{
  "hidden_size": 192,
  "num_key_value_heads": 3,
  "intermediate_size": 512,
  "hidden_act": "swiglu",
  "norm_place": "pre",
  "attn_scale": 0.125,
  "init": "uniform",
  "learning_rate": 0.0112,
  "max_grad_norm": 1.0,
  "schedule": "wsd",
  "final_lr_fraction": 0.1,
  "doc_mask": false,
  "train_tokens": 278000000
}
Each number is 50 + 12 x the weight over the matrix's rms, rounded and kept within 0 to 99. Layers, rows and columns count from 0.

# gate: layer 6 MLP gate, 512x192, rms 0.138, rows 247-281, columns 0-63
# up: layer 6 MLP up, 512x192, rms 0.143, rows 247-281, columns 0-63
# down: layer 6 MLP down (transposed), 512x192, rms 0.069, rows 247-281, columns 0-63
gate247:39 62 34 46 43 47 56 59 37 53 59 70 36 54 51 58 51 36 48 53 61 32 21 45 65 32 56 62 43 35 45 55 40 52 58 51 51 32 54 63 63 67 63 41 34 55 45 42 67 49 56 62 48 58 50 55 33 45 38 19 41 37 53 04
up247:60 53 23 49 67 49 30 35 52 66 69 64 47 65 46 66 39 63 34 50 61 42 58 53 64 82 67 23 67 56 56 34 60 52 31 49 55 55 41 73 53 32 43 31 56 43 38 59 37 51 43 53 30 47 72 58 38 49 45 43 50 41 51 45
down247:63 53 50 61 49 42 51 38 63 56 43 56 33 40 64 43 63 49 33 30 62 30 41 40 65 50 56 46 57 61 69 76 44 45 63 64 54 45 45 39 28 39 45 43 59 28 53 56 58 23 32 36 56 49 52 46 45 45 60 51 38 44 69 42
gate248:52 53 53 49 39 40 53 50 58 34 58 57 62 56 59 47 47 39 32 46 75 51 43 47 47 47 57 60 46 32 50 45 28 60 50 58 36 74 32 48 72 46 81 52 66 35 26 54 50 62 39 61 57 44 62 55 74 34 56 43 69 52 37 37
up248:50 48 52 25 40 44 49 47 42 58 71 55 29 41 64 47 50 23 52 51 57 31 62 49 50 37 60 59 61 37 32 60 37 57 41 52 38 37 42 48 57 44 34 38 58 52 60 43 66 65 49 69 36 46 62 59 56 53 61 45 59 45 61 31
down248:50 33 58 56 50 42 66 62 68 75 42 46 48 54 60 44 63 49 81 58 46 63 37 43 56 64 53 43 48 61 49 40 70 44 52 58 59 54 55 49 54 48 53 35 62 23 50 42 49 34 47 57 58 44 56 37 29 55 50 45 47 51 67 57
gate249:31 47 46 51 39 37 42 63 42 34 62 54 62 41 59 56 55 64 50 63 57 37 38 62 45 46 65 41 58 31 50 53 56 56 51 68 58 57 58 74 38 46 44 43 48 48 60 29 49 50 60 52 59 36 45 39 42 55 42 31 46 58 81 47
up249:55 41 41 57 72 50 54 36 64 54 35 74 55 52 50 66 53 64 49 55 38 51 44 47 50 48 63 43 22 53 33 26 48 69 52 46 55 42 65 48 63 23 49 41 41 46 48 46 48 50 44 65 49 71 51 48 41 25 38 58 39 89 52 67
down249:49 53 49 56 40 66 65 53 57 48 62 52 70 40 52 45 55 49 52 41 67 54 41 64 63 56 61 59 62 34 37 60 49 46 53 33 41 65 50 68 78 44 55 79 79 29 64 38 70 59 40 51 42 62 46 46 50 84 63 58 46 26 42 46
gate250:38 44 57 37 78 67 33 56 42 69 44 73 61 31 59 50 49 65 52 57 49 57 47 56 28 53 56 77 65 62 51 41 45 34 53 69 59 53 45 69 60 41 80 46 51 63 67 48 48 65 73 59 62 30 48 55 50 45 57 64 51 49 50 67
up250:55 48 58 63 23 53 49 57 55 39 58 65 64 69 16 75 37 47 32 61 52 49 88 37 58 31 66 47 47 47 39 42 37 35 53 51 49 45 46 37 61 61 39 69 53 47 40 37 70 50 54 28 55 62 43 59 28 49 67 44 55 58 61 48
down250:43 54 41 60 49 32 53 41 42 46 51 43 69 80 36 72 38 37 62 43 44 46 42 48 49 61 32 44 55 40 56 60 54 46 44 62 48 59 48 60 53 47 34 67 59 30 51 74 74 48 63 27 66 52 52 60 31 52 57 70 68 50 53 57
gate251:46 36 56 55 69 59 38 38 35 44 27 43 48 35 48 45 64 50 61 46 19 45 59 28 53 40 45 64 68 60 60 27 61 59 52 68 57 63 47 43 50 28 57 62 34 65 34 49 49 38 29 49 36 50 69 31 52 60 36 54 44 49 44 30
up251:54 40 49 61 38 32 44 34 76 53 55 68 47 48 35 68 66 58 49 45 36 53 36 47 72 46 49 42 42 68 38 52 51 42 57 71 32 54 50 47 52 69 45 43 50 42 63 55 55 57 39 57 49 63 43 43 74 65 45 39 34 34 46 61
down251:31 42 47 46 60 45 46 50 75 76 11 16 44 73 10 29 41 40 63 48 45 45 64 37 51 57 70 44 52 56 44 35 48 39 53 46 49 31 59 57 28 61 71 47 34 33 54 59 44 65 45 40 56 40 66 40 49 62 67 57 20 50 42 54
gate252:37 53 46 45 30 29 44 40 34 66 29 39 37 41 26 36 44 65 59 22 39 59 46 40 49 63 52 39 35 25 48 56 35 54 48 42 53 40 34 34 42 64 37 49 40 61 63 45 63 44 69 52 42 30 34 50 48 59 48 35 56 55 55 63
up252:19 36 60 48 17 67 48 71 45 55 50 56 50 48 61 58 53 36 44 64 38 58 32 38 51 59 46 39 46 20 45 72 40 63 49 46 45 45 37 58 29 52 58 53 52 48 55 50 45 68 51 45 58 52 56 17 58 33 18 40 45 66 58 52
down252:54 41 73 49 60 68 67 48 67 37 45 49 44 43 43 56 59 59 61 59 46 54 40 48 53 49 53 44 52 65 33 20 65 61 55 52 66 81 47 63 47 53 48 57 58 67 43 35 38 49 38 32 65 56 43 53 49 64 44 63 73 72 59 26
gate253:56 34 42 37 34 60 43 40 39 47 61 46 66 57 42 34 65 55 41 24 53 54 61 62 46 61 57 52 55 76 49 48 54 45 62 36 67 39 49 43 76 76 48 70 57 34 49 38 59 44 54 38 35 50 48 65 49 39 58 60 62 40 47 69
up253:47 30 45 51 46 72 65 42 29 51 54 54 46 53 54 31 59 48 36 39 64 30 49 43 30 55 63 57 36 42 60 70 36 51 45 66 36 70 55 56 56 47 62 54 58 54 39 32 59 67 36 53 42 30 55 31 48 44 24 55 55 52 73 19
down253:57 44 55 58 40 51 44 44 73 30 70 48 54 67 44 51 34 46 58 48 77 53 48 56 48 58 48 46 57 63 51 37 55 45 50 50 47 41 48 57 44 77 40 52 60 32 45 61 50 70 41 48 59 55 65 62 62 31 72 58 68 32 49 54
gate254:27 18 58 35 50 46 50 86 63 59 68 72 40 37 43 46 55 31 39 34 69 51 61 57 26 56 49 58 45 42 51 48 31 47 57 35 57 43 31 51 41 67 48 31 51 51 60 49 48 67 28 61 50 55 39 43 42 53 39 38 52 54 37 45
up254:51 42 59 44 42 49 37 50 66 68 62 24 35 29 64 57 63 50 39 57 55 63 46 45 41 60 40 50 63 63 58 38 42 68 42 50 31 75 48 42 41 51 47 43 56 39 66 42 43 65 22 79 60 68 41 38 42 56 48 50 57 39 38 53
down254:59 45 74 46 35 40 73 53 50 56 41 25 58 29 86 39 71 44 67 46 47 59 47 44 42 66 49 64 50 36 83 56 30 73 42 69 61 57 54 50 40 52 67 31 66 67 35 58 68 37 53 59 71 38 29 36 42 59 45 34 59 42 53 41
gate255:21 72 57 81 75 47 26 61 68 57 40 33 35 50 40 37 52 53 64 46 52 60 50 33 31 47 45 48 50 36 48 53 48 52 56 46 45 45 51 53 38 52 48 55 57 49 52 57 55 59 25 64 57 46 47 34 52 33 61 42 66 59 54 49
up255:72 59 51 27 22 56 39 37 52 68 69 31 31 62 53 22 55 63 68 66 57 43 55 45 56 67 50 37 54 48 48 65 33 56 39 47 63 65 26 53 51 41 53 49 66 36 48 59 61 69 56 51 60 38 32 59 59 56 44 55 33 48 56 52
down255:45 59 49 50 45 31 51 46 26 63 43 53 52 22 27 66 43 44 27 46 29 37 64 36 51 54 35 51 52 40 42 55 35 33 27 67 49 45 81 34 38 72 62 43 43 61 49 39 36 53 45 47 45 66 51 38 42 58 43 35 36 59 68 65
gate256:36 57 39 75 37 76 37 33 58 29 52 36 54 45 70 55 54 33 47 51 39 64 55 50 69 56 53 37 23 44 50 52 59 46 51 42 32 68 53 45 47 43 64 59 42 42 69 46 52 31 62 43 60 69 60 24 59 39 46 41 61 44 41 52
up256:66 36 35 45 60 49 54 58 51 59 40 71 58 40 57 48 35 48 42 45 68 59 42 57 42 43 47 53 38 67 40 45 56 66 50 52 36 31 56 72 63 57 49 45 49 38 50 52 18 52 45 57 53 56 50 41 45 49 64 45 54 24 49 51
down256:37 60 47 45 53 53 33 50 62 49 38 50 60 51 33 31 45 44 56 44 30 46 42 42 62 59 54 57 55 65 37 61 43 39 29 32 61 55 49 54 23 67 37 60 59 53 62 41 55 52 56 65 33 32 44 63 41 54 44 43 44 62 26 43
gate257:50 40 33 35 57 51 42 29 42 27 46 33 58 75 33 50 46 72 45 48 47 45 50 57 49 70 56 27 44 53 66 46 39 50 50 37 54 58 75 54 66 39 39 42 58 36 77 49 83 68 47 54 50 52 35 25 68 52 35 54 45 59 38 55
up257:43 43 54 64 32 65 57 56 34 41 45 45 39 44 50 48 60 50 33 36 40 30 55 78 47 56 62 65 37 69 60 37 51 51 46 41 66 54 31 28 68 67 52 60 57 38 36 60 43 37 57 54 51 51 52 53 50 47 35 44 45 52 48 32
down257:35 34 40 42 56 67 44 55 62 64 59 62 46 39 36 57 47 46 54 51 39 52 58 42 67 47 41 53 48 50 67 58 63 42 36 38 46 47 66 25 39 40 67 49 42 48 51 59 43 39 41 42 48 52 59 28 38 49 42 57 44 58 48 56
gate258:64 57 67 50 47 49 44 28 53 52 68 60 55 57 47 37 59 58 41 43 57 58 47 15 52 54 63 33 54 32 74 49 42 42 39 48 54 36 40 46 34 32 28 45 65 63 51 41 46 56 25 59 36 51 42 55 54 49 47 29 53 55 40 52
up258:39 51 55 57 39 47 70 54 58 47 57 59 61 43 48 40 52 73 55 75 63 42 55 50 49 25 68 37 56 23 46 48 53 57 48 49 85 58 59 42 34 47 43 39 51 54 75 44 44 45 56 37 15 35 51 47 59 42 67 49 52 44 40 29
down258:60 62 53 49 67 44 50 64 55 23 60 46 62 46 35 51 56 48 43 56 57 45 55 62 57 56 26 64 40 59 22 40 51 48 49 62 58 40 45 60 50 45 62 50 64 30 38 54 47 76 65 72 66 56 59 43 47 47 38 60 36 42 77 58
gate259:54 54 66 37 46 62 59 49 52 53 31 65 60 53 68 49 42 44 38 29 54 36 46 51 38 41 52 68 53 74 46 57 43 46 73 29 44 34 38 44 33 57 34 38 57 61 62 49 49 35 49 53 55 43 51 65 31 66 55 37 71 53 54 74
up259:65 45 50 37 44 46 52 41 41 56 38 27 62 77 48 37 60 48 62 42 28 33 61 26 55 66 57 43 46 54 59 85 33 54 50 42 58 28 54 50 57 38 63 54 54 45 49 43 55 46 50 36 54 36 57 38 69 27 46 46 56 18 66 70
down259:70 36 31 13 33 69 55 88 45 41 39 45 30 58 73 51 40 46 57 53 55 33 60 66 35 33 42 48 74 42 63 73 58 48 63 39 41 57 35 79 30 38 44 56 42 26 65 53 38 50 53 35 70 51 55 25 59 26 51 42 63 42 56 38
gate260:54 59 64 64 48 66 62 52 49 49 62 76 43 47 57 44 57 65 66 63 50 51 60 43 49 45 72 51 52 55 52 41 42 49 37 49 39 44 45 53 56 41 47 51 34 59 53 31 38 45 52 42 49 42 46 37 48 58 58 45 32 53 51 38
up260:63 41 48 33 31 45 46 36 57 46 63 35 34 48 44 67 61 43 32 43 42 73 52 64 46 46 41 29 31 73 40 48 48 48 54 65 37 63 26 45 43 62 54 40 65 42 31 69 55 33 48 60 67 55 48 60 33 28 57 44 62 56 51 55
down260:41 39 68 48 59 46 69 56 57 38 58 49 48 66 37 62 38 57 59 50 39 39 42 40 31 35 64 74 46 39 70 54 62 45 50 55 58 26 50 69 40 64 38 46 30 59 50 53 55 41 46 42 32 54 66 43 68 42 36 63 46 63 39 28
gate261:45 51 56 48 59 22 32 63 40 69 64 33 34 53 61 39 62 41 53 43 40 36 50 48 63 46 65 52 43 54 43 62 55 62 25 43 39 44 61 66 36 41 63 79 35 38 42 56 66 43 65 43 53 28 43 72 68 54 33 64 69 60 48 34
up261:73 45 29 81 41 49 79 70 47 30 63 64 84 69 70 63 73 47 50 39 45 45 43 44 34 48 44 57 48 67 63 61 45 48 40 49 62 22 47 49 44 54 51 57 51 56 38 54 63 35 47 50 56 37 69 18 25 48 52 39 48 43 30 54
down261:58 47 42 33 50 58 22 61 55 33 60 41 54 53 50 69 42 41 46 62 53 40 43 44 60 54 40 21 44 31 47 39 50 34 68 46 81 37 36 51 62 52 58 41 54 30 38 65 53 66 39 40 61 37 51 49 31 79 64 57 43 54 65 46
gate262:66 63 68 47 38 66 32 55 40 63 56 64 51 47 27 55 52 35 32 50 45 65 54 52 30 48 58 50 39 65 46 59 35 40 34 56 72 51 51 28 52 36 57 50 36 63 44 36 56 34 53 49 60 59 64 65 40 36 51 25 31 43 40 60
up262:29 35 68 60 65 32 44 39 72 67 40 39 40 36 38 52 57 49 47 57 53 37 54 55 49 54 64 62 46 48 33 53 50 66 46 75 73 75 56 53 70 63 58 41 48 65 54 58 47 36 71 63 67 48 60 73 43 73 78 33 76 67 33 56
down262:56 26 43 41 44 48 31 54 28 31 48 63 58 49 12 47 67 67 50 38 55 51 49 52 70 42 47 38 43 42 57 47 48 47 50 57 53 45 37 55 39 45 39 53 32 62 63 58 45 37 44 47 56 69 33 30 48 47 41 72 57 57 40 34
gate263:54 48 56 58 46 55 32 49 59 38 39 52 61 38 49 39 45 38 33 69 63 58 54 06 61 30 46 55 48 65 70 42 41 43 37 38 40 39 40 42 51 27 61 62 54 39 58 74 63 47 28 50 67 43 48 51 53 64 45 71 39 59 52 36
up263:51 51 47 57 44 46 52 61 52 41 61 42 56 81 62 40 55 65 57 52 36 39 45 52 42 51 32 54 45 56 50 64 22 27 59 87 49 39 39 40 56 57 53 25 54 46 39 38 67 39 19 54 33 36 57 43 41 29 51 48 46 57 68 61
down263:72 27 69 52 76 65 70 32 72 42 62 45 78 77 32 62 62 49 54 51 55 42 54 41 39 50 46 52 50 43 58 43 34 62 46 41 55 68 56 69 43 60 24 58 56 48 61 57 66 69 70 17 63 58 56 43 46 64 53 54 58 48 41 31
gate264:71 41 48 30 45 55 48 66 63 71 46 52 27 48 42 46 42 57 43 56 61 57 60 61 65 58 62 39 41 40 35 81 65 58 31 48 58 47 37 67 24 65 45 48 35 40 56 31 53 44 48 56 63 46 38 73 53 31 45 33 60 56 48 55
up264:38 37 50 47 47 54 30 60 62 40 63 51 61 29 55 50 53 43 53 43 44 74 54 58 31 46 52 35 53 41 73 37 50 34 33 48 39 33 56 48 37 50 50 24 51 48 29 74 47 24 26 63 53 36 46 29 40 72 21 33 58 42 34 59
down264:06 55 55 52 45 51 55 50 51 40 72 64 46 58 55 32 37 32 48 46 41 57 72 65 51 41 47 51 56 56 41 63 59 43 61 36 52 36 48 39 38 38 60 30 61 63 56 58 57 55 37 80 66 52 35 58 57 37 39 48 54 44 57 30
gate265:50 53 31 55 58 39 58 40 70 31 41 59 67 81 41 38 46 58 58 51 44 64 38 54 46 43 42 50 73 53 57 66 56 52 44 37 48 49 77 47 63 57 22 56 40 63 52 56 78 50 38 46 32 37 56 31 30 55 30 65 42 51 35 52
up265:45 47 46 33 57 32 65 33 52 31 35 46 51 61 59 50 57 47 47 43 54 58 49 44 58 43 43 64 46 49 70 48 51 64 47 56 60 47 64 67 39 63 30 40 43 80 49 53 45 28 54 34 41 50 44 52 31 55 47 38 46 38 46 52
down265:54 47 75 43 56 40 28 49 52 56 47 47 30 13 79 53 49 36 40 49 57 34 58 56 38 46 68 62 34 49 53 43 50 41 61 60 54 54 38 62 60 36 58 35 40 63 50 26 46 38 66 36 54 44 38 55 59 53 58 51 72 57 65 71
gate266:39 69 52 59 67 40 31 52 48 58 59 33 29 44 46 47 47 45 56 57 34 68 62 50 62 44 60 59 63 23 52 63 66 57 57 70 68 74 47 42 49 61 47 49 61 49 42 65 51 50 44 58 45 73 55 48 55 42 53 59 35 75 38 39
up266:49 44 31 60 51 43 56 48 50 58 66 45 46 58 33 37 64 66 45 45 31 56 79 49 56 67 44 60 70 54 66 63 57 59 44 58 55 28 55 42 44 66 39 46 41 52 60 56 50 57 45 65 52 43 55 52 52 54 63 71 47 59 42 45
down266:46 14 50 41 61 67 61 79 45 62 47 61 64 53 58 65 55 44 37 23 35 53 44 47 55 45 50 64 35 65 54 47 55 63 60 33 49 51 40 55 52 40 45 43 34 62 58 44 63 57 49 46 40 54 56 72 43 40 45 59 42 37 58 40
gate267:45 35 67 49 41 46 47 48 39 31 31 55 52 68 50 46 45 53 57 47 45 50 58 53 47 41 52 48 44 53 47 47 73 44 30 55 41 58 28 63 44 49 46 56 68 60 44 44 40 31 54 33 45 39 58 43 39 56 46 44 46 62 39 49
up267:36 51 61 43 74 73 49 41 77 73 34 46 41 46 33 64 61 44 29 32 67 42 65 61 62 69 37 53 62 43 41 47 44 47 47 54 46 57 39 28 55 42 52 59 41 57 74 61 28 32 61 42 40 52 59 48 62 49 60 55 36 27 47 55
down267:45 47 67 46 43 37 43 57 41 45 45 27 38 47 83 55 41 41 34 51 57 56 51 64 29 53 39 53 55 59 61 54 68 52 62 57 51 38 50 64 65 64 47 62 34 51 69 34 42 40 43 71 51 57 82 49 45 67 41 63 45 48 49 54
gate268:42 58 50 59 50 74 68 64 50 67 60 51 36 45 43 82 50 55 67 40 46 71 46 40 53 35 49 71 46 54 28 54 31 60 70 63 58 45 54 42 46 58 42 53 61 36 66 58 52 59 54 56 40 50 41 80 51 47 46 42 54 44 49 48
up268:63 31 52 57 44 42 34 49 44 30 29 40 67 69 60 38 57 46 55 59 40 64 61 57 24 28 55 41 54 74 55 52 50 63 26 52 53 49 36 45 61 43 35 58 51 41 37 41 68 34 45 47 46 33 48 45 50 61 48 57 41 40 59 42
down268:30 63 47 62 78 42 68 64 59 36 37 46 57 38 57 37 64 81 54 43 57 45 56 38 53 51 56 41 49 56 46 58 32 29 50 21 39 34 43 41 41 63 60 25 57 56 47 62 44 37 57 68 40 51 32 70 47 30 46 32 44 53 50 50
gate269:43 55 65 44 53 67 41 57 51 48 63 70 64 41 43 57 49 42 35 48 58 39 40 37 59 35 33 28 46 64 47 45 51 29 65 42 38 58 57 32 27 33 38 59 59 51 74 48 35 49 36 49 55 40 39 41 39 64 38 46 60 41 61 34
up269:65 57 50 46 24 82 47 48 67 39 63 42 25 68 49 51 51 51 40 32 31 35 73 42 60 47 34 26 64 54 63 29 60 54 46 47 43 47 68 37 36 39 59 12 51 47 53 26 48 45 40 51 37 66 39 40 45 66 62 65 61 53 49 65
down269:49 47 83 69 72 45 65 49 30 55 35 47 57 44 41 50 56 65 53 56 54 45 19 56 52 27 43 33 36 44 48 48 36 27 43 45 39 48 44 36 53 42 47 43 54 50 58 36 49 35 44 43 45 71 30 63 55 61 59 60 37 65 28 55
gate270:54 54 63 38 51 66 49 50 48 64 66 60 52 40 48 57 74 47 55 38 72 45 39 27 58 35 33 59 44 43 25 35 59 41 48 32 52 52 37 46 45 45 62 54 52 45 41 49 37 46 48 47 42 62 60 49 79 60 46 55 35 66 58 49
up270:55 49 22 24 30 79 49 33 37 61 75 52 50 42 68 57 82 59 36 35 48 43 45 60 48 73 37 61 48 61 47 47 38 65 64 54 54 51 24 63 61 64 79 79 41 45 42 52 41 68 73 61 48 46 50 41 42 41 46 60 43 44 53 66
down270:38 44 53 48 21 67 54 45 74 56 42 68 32 56 52 38 56 53 59 44 49 56 55 39 44 73 51 54 73 53 61 55 55 76 57 50 59 48 86 50 53 71 54 49 74 52 27 53 65 49 35 65 45 36 36 53 26 56 59 61 57 33 31 72
gate271:74 45 51 44 47 31 47 52 54 32 59 31 44 57 59 58 57 49 44 48 31 52 40 58 73 24 39 40 54 43 76 40 58 25 76 55 42 74 43 42 63 51 37 55 50 56 51 50 45 67 42 30 36 63 43 52 53 60 37 70 58 50 51 62
up271:50 55 61 67 70 47 48 56 55 23 36 36 41 67 62 54 56 45 45 51 25 53 54 47 53 36 39 52 55 38 64 71 63 46 61 33 51 42 67 39 36 49 45 40 33 77 61 47 40 27 38 62 42 32 59 59 33 28 56 65 47 65 63 74
down271:61 40 47 42 40 57 39 42 68 36 57 58 36 42 51 41 66 51 56 66 50 42 41 52 48 38 44 48 57 54 56 24 74 66 53 68 32 59 47 35 75 52 51 36 53 59 54 41 73 61 38 25 63 63 50 59 45 64 41 64 33 35 44 72
gate272:60 36 49 18 61 48 65 58 55 19 53 42 46 52 40 40 61 61 32 24 41 41 54 36 56 55 56 49 60 41 76 26 56 44 41 39 24 55 19 55 50 43 42 38 57 43 34 50 50 58 46 61 51 42 34 42 53 65 45 52 51 66 70 36
up272:38 56 61 46 72 37 38 52 33 69 59 55 68 15 66 35 58 60 80 50 35 39 39 45 51 50 51 59 50 47 39 44 75 46 49 45 43 43 59 49 41 87 43 54 31 71 33 45 63 33 37 66 68 55 47 40 54 58 52 37 41 40 50 39
down272:56 40 39 44 46 55 53 66 47 42 61 47 29 40 57 33 36 62 36 43 46 51 70 42 34 30 68 30 59 55 68 29 49 59 36 37 45 60 36 51 57 50 62 51 53 31 54 63 54 42 64 53 54 24 44 36 57 67 41 60 67 47 47 42
gate273:54 56 38 52 51 49 52 42 46 45 48 41 75 58 68 54 32 47 31 53 48 69 55 60 48 66 51 47 68 45 60 56 39 57 38 44 55 33 38 43 60 53 62 36 31 55 51 22 42 51 37 72 48 44 50 40 54 39 65 48 46 50 46 45
up273:30 53 54 54 38 77 46 35 64 83 53 44 48 43 29 46 61 39 49 36 63 63 61 38 73 46 55 57 10 57 52 44 47 50 62 47 36 42 52 41 41 43 43 50 63 47 43 58 63 22 38 49 49 30 40 39 17 68 50 56 42 62 32 49
down273:47 64 51 91 36 63 80 48 51 49 58 58 45 34 35 37 53 40 32 17 53 57 45 60 52 43 56 28 37 48 52 56 48 39 56 44 60 48 30 40 48 36 50 54 62 41 52 36 66 31 45 56 14 48 58 67 31 57 47 71 50 56 61 39
gate274:54 38 47 54 38 67 47 40 63 18 64 68 33 61 66 50 73 67 54 60 52 49 56 38 63 56 62 46 37 46 66 54 45 63 65 54 68 29 59 66 51 59 47 59 35 57 50 68 37 69 60 60 41 31 52 59 49 48 40 50 35 56 52 59
up274:32 54 45 54 47 40 50 52 49 62 34 48 60 62 42 37 60 63 60 52 57 61 59 54 47 76 53 54 61 34 48 52 72 42 46 52 40 56 53 46 51 46 37 40 56 36 68 52 59 61 51 64 58 55 61 31 47 63 47 31 41 49 56 57
down274:55 65 53 53 67 28 22 43 65 61 53 47 36 61 68 59 38 60 62 49 54 46 53 20 52 40 47 33 63 62 47 57 67 44 53 61 53 48 56 47 37 39 44 66 55 37 32 50 56 41 59 59 54 68 42 39 68 46 44 60 71 19 48 30
gate275:60 40 36 32 48 44 46 47 64 59 60 56 28 32 49 59 50 71 41 51 48 61 42 78 40 57 67 37 38 39 45 41 44 68 47 29 62 39 47 47 70 20 38 50 52 65 39 52 64 18 47 42 71 58 45 54 39 66 53 57 45 39 36 60
up275:48 69 44 48 56 36 68 47 42 51 18 39 41 49 53 45 48 66 58 39 50 42 53 59 58 44 73 40 33 50 51 66 59 60 46 53 37 54 45 30 63 58 39 45 40 24 22 52 48 38 59 41 66 63 67 34 54 39 52 49 52 45 42 47
down275:44 53 58 52 48 46 47 54 51 60 57 61 47 49 57 59 57 21 58 59 37 65 48 53 46 42 38 79 52 39 57 65 71 39 63 55 65 50 39 51 38 47 26 69 44 52 86 39 63 60 44 72 28 42 41 77 57 49 43 61 57 57 67 61
gate276:58 72 46 56 43 59 43 39 65 46 43 65 70 61 41 36 43 52 56 59 48 58 45 72 45 52 44 56 45 46 32 50 50 42 60 56 60 41 33 59 63 29 39 44 58 60 31 43 42 48 25 41 47 51 57 44 47 48 32 72 42 26 52 57
up276:56 52 63 53 27 52 44 28 65 37 31 59 44 50 29 54 42 56 70 50 47 45 47 24 41 54 59 36 43 42 55 56 47 32 43 57 57 35 44 48 37 52 49 69 55 61 65 62 53 54 65 53 35 48 53 57 53 28 57 47 36 66 57 46
down276:43 41 56 44 41 55 56 59 49 52 29 30 61 41 82 47 43 32 24 49 53 50 48 39 69 50 43 39 63 63 56 53 51 50 39 77 24 53 43 40 65 37 22 57 56 64 61 36 45 40 64 57 31 66 45 67 49 31 56 55 65 58 44 68
gate277:31 65 36 53 56 70 60 55 40 59 46 67 76 21 52 73 47 56 34 49 75 64 41 44 49 28 31 70 49 73 51 46 69 49 41 58 43 44 55 50 40 55 51 46 59 37 61 30 49 62 29 55 68 67 40 36 57 46 37 41 78 50 67 51
up277:28 51 43 36 45 37 59 44 31 61 38 39 50 23 56 46 43 59 43 45 80 59 32 43 45 48 67 46 49 56 50 65 46 66 42 62 57 59 58 61 23 55 70 54 47 57 49 43 37 41 40 70 64 55 36 39 72 47 46 40 55 44 48 40
down277:52 45 66 72 45 51 51 86 55 53 41 44 48 47 56 39 40 38 56 34 37 48 43 48 60 44 56 35 38 74 59 41 46 35 39 37 64 40 44 31 71 44 57 45 60 28 58 38 73 49 46 50 58 46 39 58 33 68 24 38 69 43 43 53
gate278:75 52 45 49 42 47 64 56 58 62 56 44 59 66 43 61 47 36 58 51 52 50 74 52 31 49 60 39 45 27 68 64 68 35 44 31 69 69 37 46 60 50 43 57 46 39 40 40 45 64 57 52 54 44 55 40 71 31 30 51 50 52 28 35
up278:68 39 46 69 40 51 57 43 44 45 56 47 35 50 41 37 35 64 45 39 56 39 49 64 49 51 63 43 64 53 38 39 38 52 70 44 44 66 44 68 48 45 50 37 54 35 49 70 38 49 60 66 38 59 57 68 21 32 49 36 68 66 53 50
down278:40 59 44 52 57 80 81 48 60 52 62 50 53 48 57 53 69 59 77 51 45 53 45 56 48 55 50 44 48 45 70 74 58 65 59 32 54 58 45 33 56 47 48 54 54 42 64 46 66 56 50 31 35 48 38 18 49 60 44 63 47 22 59 50
gate279:50 48 25 53 23 42 35 51 48 60 34 31 68 67 54 52 46 60 53 54 51 64 51 44 58 55 44 59 52 66 53 51 47 48 39 57 58 68 56 49 61 41 39 66 43 35 29 71 50 41 60 28 27 68 59 50 51 28 56 71 59 67 57 31
up279:59 71 37 58 44 51 61 61 47 42 46 55 69 47 58 53 51 36 38 35 58 67 21 45 38 45 47 56 54 56 48 48 25 61 45 58 45 46 57 45 51 44 56 60 51 50 36 58 51 50 59 24 38 45 74 33 45 57 67 36 34 71 49 18
down279:55 47 81 67 52 47 54 67 56 62 53 79 60 49 56 57 42 61 58 53 55 31 64 70 57 42 39 52 32 53 40 76 33 34 51 50 47 38 36 38 50 65 49 12 54 41 52 43 76 52 31 66 37 68 45 35 61 61 53 47 67 31 35 63
gate280:64 36 52 59 37 71 58 65 64 59 56 26 18 63 52 45 55 57 59 42 54 63 38 65 55 49 50 54 67 51 28 51 46 49 55 47 60 39 48 24 46 51 57 43 25 73 71 23 63 48 56 69 26 54 43 64 51 57 50 38 46 35 44 49
up280:67 57 61 78 27 63 66 75 28 77 57 55 56 53 34 31 59 31 36 42 34 42 58 54 51 48 64 58 71 62 60 31 25 45 44 80 59 71 42 43 55 56 55 47 44 56 54 53 42 51 51 65 62 49 54 39 32 56 51 55 45 46 48 65
down280:57 37 62 38 62 58 27 57 39 55 59 76 43 63 99 38 59 39 63 85 37 68 80 50 53 62 50 53 63 71 55 33 41 58 48 61 51 70 51 33 47 59 50 42 52 70 39 53 59 62 47 62 72 40 35 33 51 43 45 45 75 28 67 66
gate281:54 57 40 49 60 38 61 48 56 41 39 36 42 44 37 56 53 53 47 51 59 63 71 64 36 40 51 59 48 63 53 59 39 67 50 37 35 43 51 51 38 57 46 40 25 43 64 62 32 47 31 48 43 39 48 49 60 42 41 52 65 42 65 45
up281:67 52 44 47 54 33 38 51 75 36 48 44 46 53 52 47 59 58 34 38 28 53 46 23 45 26 48 67 54 35 44 51 47 53 32 37 48 22 69 46 51 50 59 43 64 63 65 65 48 35 50 32 61 40 42 57 52 37 64 51 64 65 53 49
down281:41 41 53 45 60 53 47 56 50 43 43 53 62 39 45 50 64 53 52 61 51 60 50 27 49 52 36 41 43 60 42 55 59 65 77 80 41 46 37 48 49 57 51 43 42 20 46 42 44 57 52 58 68 52 36 62 65 58 42 42 42 31 57 43